Weights of a small transformer language model: learned positions, 4822 steps.
Each number is 128 + 32 x the weight over its row's rms, rounded and kept within 0 to 255. Layers, rows and columns count from 0. The size above them is the row's rms in percent of the matrix's.

# layer 2 MLP up, 640x160, rms 0.0609, rows 258-357, columns 128-159
size [101  78 113 119 117 161 105  79  52 114 111 120 112 112  67 116 150  63  87 104  51  66 129  82 109  61 152 139  51 125  94  89  84  63  98  90  91  81  78  87 113  88  63  42  91 124  38 109  57  49  94  31  99  50  26 103  66 110  54 117 146 152 135 166 134 108 116 101 119 136  72  80  60  35  55  79 128 148  99 116 146  77 126  88  78  75 143  30  75  54  74 105 107  40 136 128  62 125  73 139]
[[130 153 121  80 141 117  89  72  94 149 123 153 105 151 184 111  95  77 106 124 147  75 134 177 162 146  78 115 105 113 147 138]
 [109 126 159 111 122 135 170 126 115 130 157 120  96 118 173 136  84 158 116 110 115 155 132 136  54  96 106  84 112  70 133  87]
 [118 142 120  99 147 109 143 152 146 171 163 124  83 105  46 148 121 133  82 107 125 109 142  87 109 164 182 119  99 130 109 101]
 [138  98 159  83 135 127 126 145 140 110  89 161 137 147 139 169  95 128 134 147 175 129 126 129 119  71 170 124  96  93 167 130]
 [167 111 105 138 110 189 165  96 131 147 144 114 158 106 135 143  81 136 158 119  88 162 146 148 112 177 120  41 128  97 110 117]
 [127 122 153 135 119 156  86 118 128 207 137 172 128  79 128 210 132 132 164 136 107  93  74 171 106 128 134 115 113 120 121 121]
 [179 155 141 136  77  94 125 193 131 183 132 132 111 134 173 142 164 155 140 141 133 108 160 164 121 119 128 111 123 118 101 136]
 [172 118 103 156  49 134 195 125 126 204 124 173 170 145 149 147 136 138 107 160 123 168 111 151 120  94 127  61 120  94 111 129]
 [109 149 121 154 130 166  92 158 109 113  98  87 130 106 161  93 125 134 100 119 141 103 193 104 112  95 103 161 147 125  84 122]
 [175 184 181 125 176 180  91  94  89 123 111 115 137 127 116 117 120 144 115 127  93 125 113 165  67  77 182 117  77 121 138 177]
 [126 159 161 133 147 173  77 157 125  93 108  90 131  61 107 185 125 132  68 119  71 138 119  54 121 146 146 115 126 136 110 104]
 [198  80 156 151  90 134 136 117 104 161 122 126 153 112 174  93 131 143 138 164 112  80 104 182  91 103  80 115 106 119 101  84]
 [ 98 107 129 166 122 131 103 121 114  88 124 144  88 114 169 140 111 192 165 125 178 143  82 144  91 204  70 157 112 133 116 113]
 [123  85 148 120  81 113 120 161 112 114  92 126 105 106 161 128 123  88 102 165 158  93  99 160  96 125 126  66 145 105 146 153]
 [100 126 145 154 129 160  75 137  83 156 137 118 174 111 148 131 133  99 146 148 123  52 144 158 130 103 127 102  95  41 184  97]
 [138 120 130 157 137 166  40 136  97 125 122 165 179  86  97 111 109  99 130 122 111  96 116 159 135  62 156  96  92  88 109  76]
 [100 179  99 190 158 203 142 153  95 167  71 156 117 171 149 122  92 127 175 141 150  93 103 181  99 164 142 167  75 127 120  66]
 [121 134  93 106 150 157 172 103 110 202 118 217 104 101 123 159 133 149 135  85 165 110 115 199 102 112 105 165 168  86  76  88]
 [113 138 159  86  92  99 104 139 124 245 150 138 103  75 162 176 108 108 144 132 195 116  90  85 166 135 150 132  74  58 166  84]
 [114 184 144 107 159  90  90  36 127 158  98 121 164 125  97 159 102 118 122 141 161  93 101 184 161 106 127 129 165 103 160 114]
 [103 193 135  97 171 152  79 154  95 130 108  95  77 132 159 156  99 154 144 160 175 131 168 169 113 150 183 115 158 124 150 114]
 [114 105 124 172  91 133 123 156 145 137 102 175 166 109  47 103  93 165 147 203 133 114 130  94 104 117 152 119 121 196 145 162]
 [ 98  98 138 123 153 109  93 133 115  89 115 157 106  87 160 190  59 142 201 135 186 128 127 121 147 176 142 131  37 111 129  87]
 [118  89 146  65 151 126 106 160 105 184 143 163 133 122 119 134  53 158  83  83 137 173 185 119  93  94 100 142  96 138 117  85]
 [160  93 209 143 139 130 170 148 115 167 181 129 122 159 142 151 105 103  96 149 133  71 117  76  60 121 131  74  96 125 123 111]
 [144  94 133 165 139 119 115 100  91 159  82 161  87 142  94 186  92 180 121 176 120 159 101 130 150  97 125  76  83 119 138 125]
 [108 134  67 147 119 122 108 139 158 120 157 125  95 116 112 154 115 144 143 171 189 134 139 145  56 158 143 156 135  65 129 128]
 [116 109 120 138 103 148 177  81 141 183  95 159 134 123 126 131  92 155  89 153 205 144 131 147  49 163 119 150  77 109 113 152]
 [170 145 127 143  99 115 155 143 135  97 131 115 150 101  68 114  91 144 109 152  82 126  78  67 113  92 137 146  69 155 104 128]
 [157 126 152 211 145 121 138 115 127 194  95 125  82 115 161 104 141 127 155 121 167 111  86 123  82 134  86  99  79 133  79  63]
 [144 125  94  88  71 114  79 115 135  74 115 126 119 104  99  89 148 174 157 170 158 104 110 187 104  80  53 117 124 105  67 103]
 [151 129 180 142 160  88 191 104 168 189 158 171  72 171 135 126 142 133 158 115 106  19  87 101  79 146  38 117 127 122 130  82]
 [113 100 137 117  54 143 160  81 153 158 152 114 138 105 139 163 150  87  89 151  86  71 131 132  59 112 117 115 124 125 194 130]
 [ 80  71  57  84 177 162 131 158  83 157  78 176 126 132 111 148 120 156 111 100 188  93 150 159  78 149 143 123  82 115 110 190]
 [196 119 120  82 123 167 146 111 150  76 125  88 105 134 157 116 142 111 157 110 130  77 157 113 143 156  54 152 141  81 115 106]
 [176  51 164 171 107 166  85 153  88 152 153 129 133 158 143  96  72 105 110 167 126 124 109 130 130  36  74  87 116  41 110  85]
 [128  87 114 118 112 131 161  95 126 176 134 106 114 149 138 111 185 105  98 116 130  56 111  99  87 103 129 107 125 170 120 126]
 [130 116 161 118  87 117 154 152 148 145 138  57 158 151 157 141 114 136 154 138 153  90 102 160  91 152 103 153 195 110 140 105]
 [173 145 107  58 104 138  86 113 129 101 133 138 111  87 160  79 200 100 106 151 119 128 113 155 129 106 127 167 101  72  98  98]
 [ 88  68 136  38 114 146 179 181 111 200 144 137 112  89 176 151  80 148 169  90 107  88 153 105 117 122 131  98 138  65 139 186]
 [172 106 128 145  75  99 142 140 114 126  83 126 117 196 100 132 153  94  64 106 131  20  94 106 157 126  82 113 152 150 141 128]
 [138  77 167  70 167 135 145 111  86 117 154 181 168 146 177 158 121 169  90 111 108 110  98 117 123  93  37  56  81  51  95  90]
 [207 101 162  71 110 116 133 137 176 137 152 181 154 103 113  87  98 124  85 114  65 146 137 111 122 146  95  71 152 101 117  78]
 [177 130 155 118 106 164  68 170  83 153 138 167 133 104 108 148 133 108 116  91  72  71  82 158 125 150 121  95 145 120 129 146]
 [163 106 155 149 109 173 152  83 162 150 105 135 118  85 145 118 117 128 150 175 187  99 139 196  69 114 124  88  60 155 141  61]
 [131 165 131  77 112  95 144 145 134 131 137 145 133 112 126 127 160 140 129 144 122  39 123 129 138 149 119 119 136 120 191 160]
 [139  89 110 147 130 138 124 133  89 145 165 150 160 137 113 100 133 150  94 150 185 106 135  87  75 112 152 121 156  80  84 121]
 [131 114 194 105 116 199 161 154 110 161 162  75 163 134 113 126 116 166 136 118 110 109 131 100 157 103 102  74 186 116 101 154]
 [157 158 139 150 164 133 106 144 116 111 124  96 183 116  83 145  76 108  69 119 184 141 146 124  98 126  76 185 153 127 106  87]
 [146  92 133 122 113  84 100 145  61 143 109 121 102 183 152 166 143 124 145 114 112  84  99 111  81 194 155 101 175 140 147 122]
 [174 100 114 114  83 138 108  89 129 124 192 128 180  94 144 168 117 143 118 169 157  57 101 142 113 187 125  69  36 136 122 111]
 [183 117 166 133  60  98 131 187 161 135  75  91 146 124 136 108 117 126 126 126 143  92 165 113  99 100  88  99 131  88 120  72]
 [172 119 104 138 136 125 183 136 141 174 189 184 109 137 127 126  86 169 108 147 105  64 108 105 140 146 122  91 138  97 120 107]
 [129 164 140 146 114 155  96 136  99 145  85 190 114  75  99 134  86 151 161  86 140 112 119 145  62 122 103 151 101  36 103 131]
 [119 125  82 128 146 156 137 129 136  96 137 186 176 117  55 108  93 139 127 161 120  76 115  94 149 148 130  97  82 134 114  98]
 [158 151  61 119 158 134 146 127 129 175 117 113 118  96 140 117 101 158 140 165 133 123  49 165 160 110 184 145 119 117  60 110]
 [119 195 124 110  89 136 127 119  76  89 112 140 131 152  95  74 108 169 136 152 153 124 102  71 118 129 108 147 103 111  62 103]
 [111 168 114  91 163 145  96 123 151 115  60 118  77 140 123 144 119 124 184 156 146 117 121 128 120 139 102 159  66 133 124 125]
 [ 86 133 209 111  59 162  92 154 108 182 139 112 155 120  93 110 155 104  98 143 130  87  80 114 111 105 134 113  98  86 135 125]
 [137 100 120 125 100 123 132 103  42  95 120  93 150 149 105 116 103 138 125 127 130 189 140 149 114 183 167  72 158 102 137 111]
 [134 154 139 176 165  90 179 105 136 157 147 200 122 100 180 104  72 106 161  84 123 120 150 147  93  92 175 155  90 101 142  98]
 [129 138 196 127 189 138  72 176 105 136 115 187 123 146 154 157 132 131 139 161 122  94 136 159 128  86  82 126 128 134 132  90]
 [130 130 143  37 137 136  93 152 139 185 129 143 146 117 166 135 102 174 147 145  91  67  88 133 120 171 134  59 162 143 113 173]
 [136  70 131 126 154  69 112  83 111 104  43 125 118 175 119 170 165 122 102 177  90  84 116 115 155 119 124 113 129 144 161 124]
 [151 142 158 163 118 107 111 128 119 142 102 170 129 155 105 135  82  99  99 123  90 130 142 115 144 123  92  91  92 167 103  65]
 [103 164  70  88 181 141 177 121 122  91 146 118 138 151 148 145 130 102 149 128 146 122  96 133  98 149 106  57  69 149 119 129]
 [160  78 104 139 129 127 104 173 182 225 165  96 178 112  95 149 107 193 158 104 160  72 188 116  86 184 132 115 113  94 146 101]
 [102 157 134 162  99 118  59 154  71 178 129 133 118 118  82 137  89 130 138 156 156 111 110  80 160 104 123 114 137 159 157 121]
 [200 149 122  93 165 112 119 143 118  96 124 153 134 104 108 104 127 174  84 168 138 169 107 120  77 122  95 114 122 113  88 139]
 [142 109 167 168 135 178 143 177 118 102 186 118 137  67 139  51 139 154  92 122  88  75 119 109 116 147 176  86  92 106  86  61]
 [105 109 154 140 143 140 120 126 115  85 139 120  83 139 176 160 119 132 144 122 126 121 152 109 170 165  79 119 113 125 112  87]
 [122 185 135 114 105 140 140 116 104 106 138 137 150 123 169 144 124 106 113  90 123 139  96 107  97 167 106  80 130 120  86  98]
 [104 171  85  95 139 150 166 187 105 145 155 122 151  98 126 117 150 107 152  86 177 137  87 137 177 184 191  97 194  94 115  40]
 [155 104 140 114 145 104 105 143 137 117 141 104 113 139 175 101 162 136 144 140 158  95  93 156  33 141 115 121 102 151 101  88]
 [121 152 173 102  94  82 119 167 133 165 153 157 191 137 114 122 143 155 133 129  89 103  86 139  81 134 110 114 105  41  91 104]
 [123 161 112 202 115 128 168 179  79 137  44 157 145 139 170 154  79  93 109 146 149 146 122 105 103 111  86  77  73  81 123 143]
 [166 104 149 124 120  91 113 155  73 107  69 113  94 108 138 125 104 110  74 149 127  94  96 131 135 157  98 110 126  97 129 143]
 [161 138 166  96 138 204 113 140 149 176 168 108 165 117 127 164 111 133 140 121 121 116 160 153 113 122 152 140 136 107 154  95]
 [128 122 102  92 139 142 147 113 143 158 122 100 162  83  87  63 108 134 110 153 197 104 125  83  87  66 150 119 127  82 103 128]
 [139  88 140 125 153 124 111 130  80 149 134  60  65  80 138 169  66 129 148 138 126 113  92  80  71 153  99  82  70 100 128  55]
 [128 126  78 129 178 128 111 128 139 149 135 161 105  73 246 175 144 133 166 140 125 123 149 159  70 104 154 141  83 151 140 130]
 [123 117 132 104 148 155 158 125  92 181 160 154 207 113 155 163 134 126  93  88 142 147 135 166 134  95 114  77 130 102  64 171]
 [135 166 146  98 128 125 134 191 133 143 208 135 127 134 160 157 109 160  88 182 144  87 100  61 108 179  94 103 122 159 123 126]
 [161 155 155 112  66 186 164 143 123  95  98 120 181  59 133 141  91 165 143 126 157 116 161 112  45 105 163  91 132 119 162 125]
 [116 145 164  96 115 130 111 150 138 162 180 131  73 120 130 198 108 172 102  90 148  73 160 130 102 201 112 105  64 143 200  55]
 [143 124 127 131  91 131 133 180 124 150 134 145 145 169 125 127 147 149  80 157 131  83  93 100  63 132 153  46  82 140 117 147]
 [129 150 118  74  92 139 146  87 157  89 153 125 135 151 130 150 174 115 104 148  52  97 113 132 145 126 174 115 130  98 158 140]
 [135 128 151 142 135 131 138  94 122 177  94 103 129 203 171 155 109 166 145 108 130 136 122 102  85 174  99  85 118  94 119 114]
 [ 60  99 103 168  93 107 176 110 128 177 125 120  99 138 124 128 114 122 105 121 183  80 176 107  95 138  90 120 117 122 138 130]
 [130 141 133  90  84 205  88 114 164 165 177 126 118 144  76 157 101 180 147 182  89 157 157 121 152 163  81 149 122 119 139 145]
 [138 104 181 123  96 154 160 124 125 114 185 109 143 100 140 106 115  93 132 159  77 120 119 140 116 157 183 125  94 199 129  67]
 [159 106 143 140  57 158 146 155 126 146 117 139 143 133 110 135 155 199  65 134 155 117 165 146 113 136 159 115 103  87 158 138]
 [124 128 159 113  85 102 120 110 202 167 118 163 133 154 118 138 127 111 113 125 125  63 173 133  51 141 136 105  95 131 178 107]
 [124 115 151  76 153  82  93  90 122 116 142 132  97 164 118 165 124 101 114 124 108  47 170 107 104  66  94 105 155 143 118 146]
 [166 119 113 100 150 181 149 138 101 164  76 154 170 111 160 128  90 107 130 128 112 118 107 162  72 142 185  97 103 112 120 147]
 [ 97 118  97 124  98 103 134 158 135  68  83 110  91 116 168 117 120  99 107 175 165  82  86  91 110 154 109 103 139 171 115 147]
 [127 123 138 172 123 134 108 146  91 167 154 135 137 115 133 122 117 143 135 140 129  88  90  80 151 208 129  94 107 120 161 128]
 [205  97 173 101 102 125 143 156 101 182 167 151 149  71 117 178  89 170 115 137 145 145 105 101  80 115 157  97 122  74 125 147]
 [155 137 134 126 106 165 145 136 103 173 135 108 134 176 112 134 101 142 121 120 168 135 114 109 105 111 126 114 160 107 171 117]
 [ 91 114 144  89 180 143 113 108 162 162  43 148 107 170 129 116  91  75 157 159 159 147 104 124 115 149 132 113 129  90 149 149]]
# layer 2 MLP down (transposed), 640x160, rms 0.0609, rows 258-357, columns 128-159
size [109  77 104 114 112 135 102  78  46 126 135 110 115 131  53 135 137  62  97 108  42  59 124  82 117  61 143 126  53 127  95 100  79  51 102  96  85  75  79  89 102  75  53  24  84 132  32 127  55  41  85  28 105  44  20  97  71 109  41 121 137 145 132 153 135 103 113  89 109 143  69  84  57  29  46  85 117 151  94 121 160  67 119 119  79  85 143  20  69  46  68 109 106  32 154 140  55 152  71 137]
[[125  78 222 150 172 128 139  96 127 153 104 184 197 103 130  89 135 180 142 121 143 147 121 139 160 124 192  88 146 135  83 125]
 [118 112 102 210  80  98  65 135 170 105  87 158 142 101 126 108 133 107 176 136 126 145 147 111 109 110  94  98 151 137  82 130]
 [169 138 123 156 114 160 105 115 158 140  92 155 185 106 121 121 120 154 141 159 135 124 123 172 130 109 189 105 102 125 116 165]
 [124 153 158 147 137  37  90 104 112 117 134 166  88 133 142 135 123  94 104 122  85 140 117 128 127 168 100 156  90 129 191 109]
 [133 128 152  94 158 116 102 127 165 111 143  78 100  94 142 125 138 100 128 106 109 115  83 118 173 169 105 182  95  96  78  83]
 [158 164 166 160 153 130 178 129  83  60 140 170 106  85 182 128 108 101 124 212 124 130 135 148 138  96 116 126 182  92 100 121]
 [166 127 152 112  90 137 119 138  92 116 130 130 179 142 112 123  91 179 134  82  70 181  75  83 115 150  99 135 112 146 156 138]
 [129 145 116 130 137 102 151 124 147 115 103 104  83  99 192 133 139 107 102 125 159 109 185 139  95 130 114 180 157 162 167 118]
 [ 39  56  68 144 118 113 115  88 150 111  70 107 129 142 172 178 136 116 159 187 135 188  85 148 131 157 158 103  64 142 106 157]
 [113 131 104 145 142 133 180 136 186 119  94 150 186 185 137 132 114 148 154 125 172 121 107  77 183 171 109  64 132 145 116 129]
 [146 112 160 162 109 104 141 135 107 153  90 100 179 163 177 100 142 142 148 110 122  96 126 144  81  85 113 215 143  91 108 146]
 [144  76  86 140 165 132 139 122 166 108  81 112 107 146 132 136 110 129 122 132  74 120 165 156  82 128 189 125 113 135 129 151]
 [105 207 157 147 110 120 158 151  90 164 141 137  89 135 128 193 132 116  84 120 101 138 141 132  96 131  87  88 149  97  85 193]
 [ 92 109 142 105 121 118 108  81 174 107  86 106 127 150 128 172  77  45 106 100 132 117 174 137 153  88 142 155 223 118 133 110]
 [ 91 142 166 170  86 214 143 165 159 128 116  89 135 123 185 131 142 125  71 125 155 127 134 113 168 110 171 126  90 130 152 148]
 [196 113 102 145 145 226 154 102 153 204 125 141 129  88  84 128 153  87  99 130 120 191 160 124 109  81 124  75 118 157 183 169]
 [178 125 138 115 118 141 131 166 162 118 140 108 136 180 107 108 137 175 103 109 152 111 151 120 163 107 128 100 103 131 166  82]
 [165 124 177  66 184 136 154 135 145  87 127 137 179 205 127 151  95 143 130 111 121  92 108 103 148 124 152  98 104 171 168 158]
 [111 123  98  46 107 132 146 162 126  90 181 144 149 137 160  79 125 136 154 129  95 111 112 162 154 148  92 192  80 139  93 158]
 [ 89  64 128 158 164 122 152 167 130 145 154 170 106 146 120 126 139 131 115 105 159 102 137 110 125 118 104 171  80 145 176 170]
 [105 113 129 184  88 138 138  96 111 126 103 166 140 140 141  57 190 188 111 127  91 185 124  95 142 130  76 153  97 156 112 125]
 [214 141 170  98 129  92 110 137  68 119  83 127 129  82 128 129 131  66 157  94 131 121 136 166 174 123 183 157  74 140  70  93]
 [133 229  98 162  99 101 102 154 150 142 144 162 129 118 129 142 155 104 130  48 104 108 136 130  76 118 110 165 138 123 113 125]
 [197 178 124 151  87 117 170 112 168 172 135 128 205  75 108 112 156 144 107 144 118  97 149 156 141 181 188 132 112 147 124 170]
 [ 96 119 136 153 125 126 152 158 192  85 208 148 138 139 155 121 153 164 111 181 186 136 139 147 130 122 149  76 113 135 114 136]
 [ 51  97 150 128  75  99 155 125 163 139 128 208 167  93 119  91 147 119 167 149 128 154 113 146 120 141 111 144 158 132 122 128]
 [ 70 169 150 175 113 123 130 137 114 102  87 142 160 116 119 140 154 132 150 184 100 189 122 162 113 128 117  88 139  67 118 123]
 [146 119  69 134 163 131 154 148  82 169 148  94 105 123 132 119 152 144  99 113 102 117 176 123 115 157 188 149 135  91 107 151]
 [116 104 115 176 143  97 167  89 116 154  36 116 214 174 103 150 116 222 116 101 143 120 149  97 145 186 149 136 150  83 119  64]
 [152 160 107 197 129  97 140 163 124 145  77 158 133 202 175 164 136 140 170 144 192 153 152 186 112 146 102 138 148 111 109  83]
 [135 175 140 107 128 128 104  78  91 132 118 119 143  88 144 119 102 166 140  90  47 134 108  80 145 133 151 182  99 144 145 137]
 [145 133 131 144 127 117 122 129 107 105 116 144 151 108 116 108 123  98  83 157 122 127 183 117 110 127 137 129  73  62 153 129]
 [ 75 150 109  88 134 105  93 127 112  98 138  51 130 154 166 117 137  97 155  60 124 120  32 115 118 176  79 151 185  87 130 131]
 [102  75 157 162 109 133  51 164 134 133 142 116 200 134 126  75 156 156 136 184  79 220 105 108 182 138 121 179 136 132 154 105]
 [113 104  87  61 103 128 147 153 122  80 144 110 180  17  98  94 145 179 103 151  74 133  91  99 135 138  85 141 149 126 133 115]
 [124 141 118  86 102 142  60  73  94 161 167 103 190 150 154  81 122  89 106 123 112 147 135 150  77 104 121 168 156 105  95  96]
 [133 158 121 141 100 152 156 119 160 117 145 152 115 123  85 153 113 125 196 134 115 175 152 137  99 157 103 135 131 123 149 148]
 [113 137 149 132 120 117 119 154 108  91 126  88 109 110 121 107 159 142 135 140 164 148 151 102  98 100 134 159  75 123 113  93]
 [108 105 103 121 123 115 202  99  88  78 124 149  77 130 136 136 119 137 107 111 161 109  89 137 170 127 125  93 124 176 133  60]
 [141 112 141 168  85 115 145 105 160 105 147 122 126 142 139 125 160 111 161 174  85 171 160  70 144 149 106 166 193 108  96  96]
 [190  90 103 134  79 169 147 142 166 139  80 115 191 147 146 143 152 147 188 112 179 164 130  76 182 130 105 122 142 103 139 104]
 [125 125 122 108 139 135 122  89 140 113 129 168 154 122 123 154 147  91 154 157 151  98 168 162 154  72 122 100 102 149  69 136]
 [ 96 146 145 175 182 101 117 122  72 104  97 109 120 126 155 167 107 140 140 125 150 136 152 169 126 134 146 112 124 149 144 172]
 [ 89  98  34 118 126  83 140 122 147  76 118 104 141 142 188 132 121 134 145 113 163 134 126 108  56 207  86 168 122  77 141 160]
 [ 90 153 195  96 106  55 147 142 144 116  79 128 147 115 133 137 160 121 150 121 138  69 141 170 129 125 194 103  44 189  78 103]
 [160 132  86  87 100 104 157 128  52 105 104 107 126 110 107 130 134 155 107  62 108 126 147 182 145  90 128 115  66 112 159 108]
 [193 167 147 100 137 144 153 125 164  95 155 109 112 123 151 115 138 132 120 116  98  52 100 120 119 105  74  81 105 168 143 184]
 [119 111 145 178 115 132 134 152 139  48 160  47 146 108  51 191  79 131 186 137 158 129 128 117 116 125 180 166  95 131 125  86]
 [104 154 126 189 116 122  97 133 109 122 103 140 131 135 158 150 138 137 171 166 151 166 113  76 185 112  90  96 129 151  85 238]
 [155 109 108  87 147 112 139  95 106 107 120 134  71 141  99 109 151  93  77 122 149 127 141 142 164 130  47 220  89 101 191 129]
 [137 113 136  89 135 152 125 122 188 127 122 165 145 166 157 116 138  86 153 106 117 128  91  80 127 124  67 101 110 124 137 118]
 [130 154 160  79 123 181 108 109 169 152 118 138 148  97 112  94 141 117 137 166 131 119 149 184 145 130  87 158  88 146 135 132]
 [ 80 104 157  84 118 110 174 136 145  75 138 139 187 173 178 177 141 106 118 181 164 105 122 148 131 157 142 146 122 179 188 122]
 [105 137  67 151 198  95 137  57 149 193 133 100 116 219 145 102  94 126  70 101 108 150 147 127 182 141 135 122  85 137 105 156]
 [139 130 132 113 132 171 143 140  79 121 134 128 132  97 124 143 105 107 117  98 137  52 116 145 145 144 193  96 146 170 134 160]
 [130 165 121  94 105 168 185 122 164 172  98  36 124 115 109 124  81  74 124 156 161  98 114  99 114 104 106 109 111 114 116 165]
 [132  61 102 105 114 180 113  73 154  83 120  99 158 105 194 175 123 101 123  97 127 142 153 111 155 150 126  78 139 120 192  64]
 [129 171 152 156 144 192 165 157 174 150 112 114 145 154  78 142 160 152 128 166  85 121 150  95 169  73 144 125 117 221 114 139]
 [ 77  67  76  81 138 142 125 154 150 126  42 150 169 158 119 121 129 139 128  91 136  93 106 198 124 118 117 129 132  94 129 144]
 [176 149  67 155 165 135 108 117  95 130 126 144  87 145 133 124 123 178 117  85 122 105  89 137 104 102 138  88 146 162 101 108]
 [170 167 133 123  88 135  53 116 108 111  50 209 133 114  88 159 141 159 115 188 144 126 110 124 159 143 193  98 149 118 155 162]
 [125 103 179 137 112 147 170  66 151 129 158  77  95 127 131 180 145 107 120 107  84 137 122  50 109  66  72 160  99  84  50 137]
 [132 115 106 171 165 152 132 107 123 162 112 123 234 151 160 136 181  98 159  95 132 131 123 129 203 138 131  78  91  88 121 169]
 [106 145  95 169 111 151 120 188 128 137  80 153 109 112 173 183 150 134 142 145 148 181 106 157 100 132 152 146  94 144 135 138]
 [141 143 122 160 134 142 140 157 168 125 125 162 130 172 150  89 128 151 110 144 148 202 101 113 108 155 154 124 132  87 202 125]
 [138 123 170 143 109 137 108 172 102 220 175 143 149 135 161 194 152 140 154 130 139 116  97  71 123 135 161 107 100 129 124 143]
 [182 182  84 150  97 104 129  82  58  87 164 126 137  84 137 101 108 137 188 129 108 126  75 143 101 137  96 137 130  95 174 135]
 [129 118  97  71 113 131 130 131 180 150  75 144 137 143 134  92 129 122 105 148 109 132  46 192 147  70 146 113  99 103 137  84]
 [140 135 110 135 104  77 109  98  91 175 103 137 157 204 127 142 150 127 115 148  80 156  94 131 112 178 159  75 180 162 100  89]
 [166 181  98  83 104 193 138 120 170 127 146 156  87 140  82 122 114 119 153 100 165 145 168 145  87  79  72  84 121 141 125 130]
 [202 166 123 100 172 151 121 113 143 118 138 125 200 148 115  91 135  55 123 128 124 151  96 102 110 126 157 145 127 155 144 153]
 [125 168 125 106 195 137 115 164 109 102 159 109 100 139  62 181 168 101 174 129 133 118 147 166  86  99 152  98 161 126 156 133]
 [188 106 121 161  86 145  83  98 165 165 136 149 143 116 170 110 131  79 103 107 135 157 118 180 193 166 118 141 194  53 128 213]
 [204 161  79 104 125  83 150 123 185 174 148 156 133 130 177 209 150 171 146 127 109 142  92 108 147  51 108 102 185 150 134 174]
 [130 159 108  96 115 153 140 142 144  95 159  51 127  95 113 150  90 105  91 108 103 164 152  81 142  91 122 155 163 200 117 128]
 [115 167 111  29 129 101 144 139 142  92 141 136 157 154 129 119 169 186 196 114 152 128 158 143  81  76 143  94 110 147 144 181]
 [ 35 128 205 127 132 137 101 128 148 131 120 124 182 150 130 134 172 112  84 159 167 205 121 113 127  92 140 168 124  90  88 131]
 [110  81 112 169 147  87 116 140 109 140 155  75 114 129 110 143 159 172 175 119 125 148 168 165 112 173  99 142  99 126 145 171]
 [ 85 125 123 199  99 161 158 104  71 199 142 131 153 105 150  68 113 149  73 128  93 117  98 147 161 159 139 132 132 152 122 112]
 [156 169 127  84  94 141 180 107 155  54 123 181 154 130 142 107 180 129 142  79 153 110  98 133 121  99  89  86 136 151 131  77]
 [150 118 109 117 169 115 129 151  80 130 151 104 132  72 104 184  87 143 122 181 110 119 148 113  88 126 151 100 124 134 133 169]
 [156 119  79 131 171 140 118  87 121 168 136 139  90 142 133  75 125 116 122 141 119 123 168 159 125  98 184 131 130 102 114 173]
 [167 119  89 166 163 122 127 199 131 141 152 107 159 153 142 170 119 125 101 121 147 163 194  87 142 106  92 120 131 144 111 105]
 [179 121  53  72 156 149 173  90 134  86 142  49 175  51 146 101 145 129 123 113  79 133 144 114 130 132 117 123 124  90 119 110]
 [174 145 136  94 152  60 101  87 129  98 120  83  68 118 161 155  66 128 188  95 124 129 104 174 181 103 162 138 120 134 142 106]
 [107  81 107 128 135 100 127 109 134 118 111 128 126 109  94 115 118 119  88 125 119 193 179 103  84 136  48  78 150 178 137 109]
 [ 57  92 128 153 134 159 115  89  75 101 126 152 103 112 126 156 119 102 107 143 191  43 106 121 117 125 109 152 142 115 116 177]
 [112 121 134 144 106 124 107 118 121 118  64 159 134 138 168 144 137 154  91  97  51 182 117 199 153 150 175 148 111 199 133 112]
 [116 165 168  98 182 135  90 116 150 130 170 142 130 128 134 134 154 114  94 114  89 149 116 108 139 127 172  79 153 161 151  94]
 [170 120  90 164 148 144 153 156 132 117 132 178 134  61 155 147  77  85  92  93 112 135 116 109 156 123 111 109 107 136 135  99]
 [156 110 183 147  92  74 122  71 110 112  66 127  80 148  85 124  92  64 163 108 152 161 117 113  99 124 118 137 129 103 120 147]
 [ 99 190 134 146 115  86 151 166 125 145 172 118 107 114 104 108 143 151 175  90 163 144  96 171 116  76 141 153 146 196  86 101]
 [171  70  98 139 159 150  87 122 134 188 103 156 124 108 127 161 155 126 145 101 111  88 137 177 173 116 118  72  79 137 113 136]
 [ 81 159 114 141 135 140 175 120  95 160 128 143  99 121 164  96 170  72 101  84 119 134 121  85 154 128  84 159 148 114  69  65]
 [126 166 155 114  95 139 108 110 139 143  98 109 108 132 138 120 157 140 131 140 154 121 109 131 141  63 115 157 141 103 136 140]
 [167 155 111 101 154 157 102  73 149 102  93  71 137 201 164 159  72  76 116  68 113 125 147 168 164 111  74 123 190 104 127  76]
 [ 97 116  95 154 113  72 146 114 160  85 115 127 141  90 138 120 171 184 129  70 110 170 172 173 145  67 129 127 164  92 123 161]
 [ 93 109 133 149 147 135  94 143 173  94  84  91  91  93 155 125 120 103 108 163 135  55 116 112 149  88  93  51 175 112 182 158]
 [174 115 116 149 163 150 157 102 117  59 114 134 136 165 110 116 143 178  96 111 149 156 138 150 125 134 174 164 106 148  48 107]
 [ 84 104  77 100 126 173 152 120 151 134 164  46 158 122 102 138 155 188 111  95 205  90 144 104 105  72  89 146 135 121 113 134]]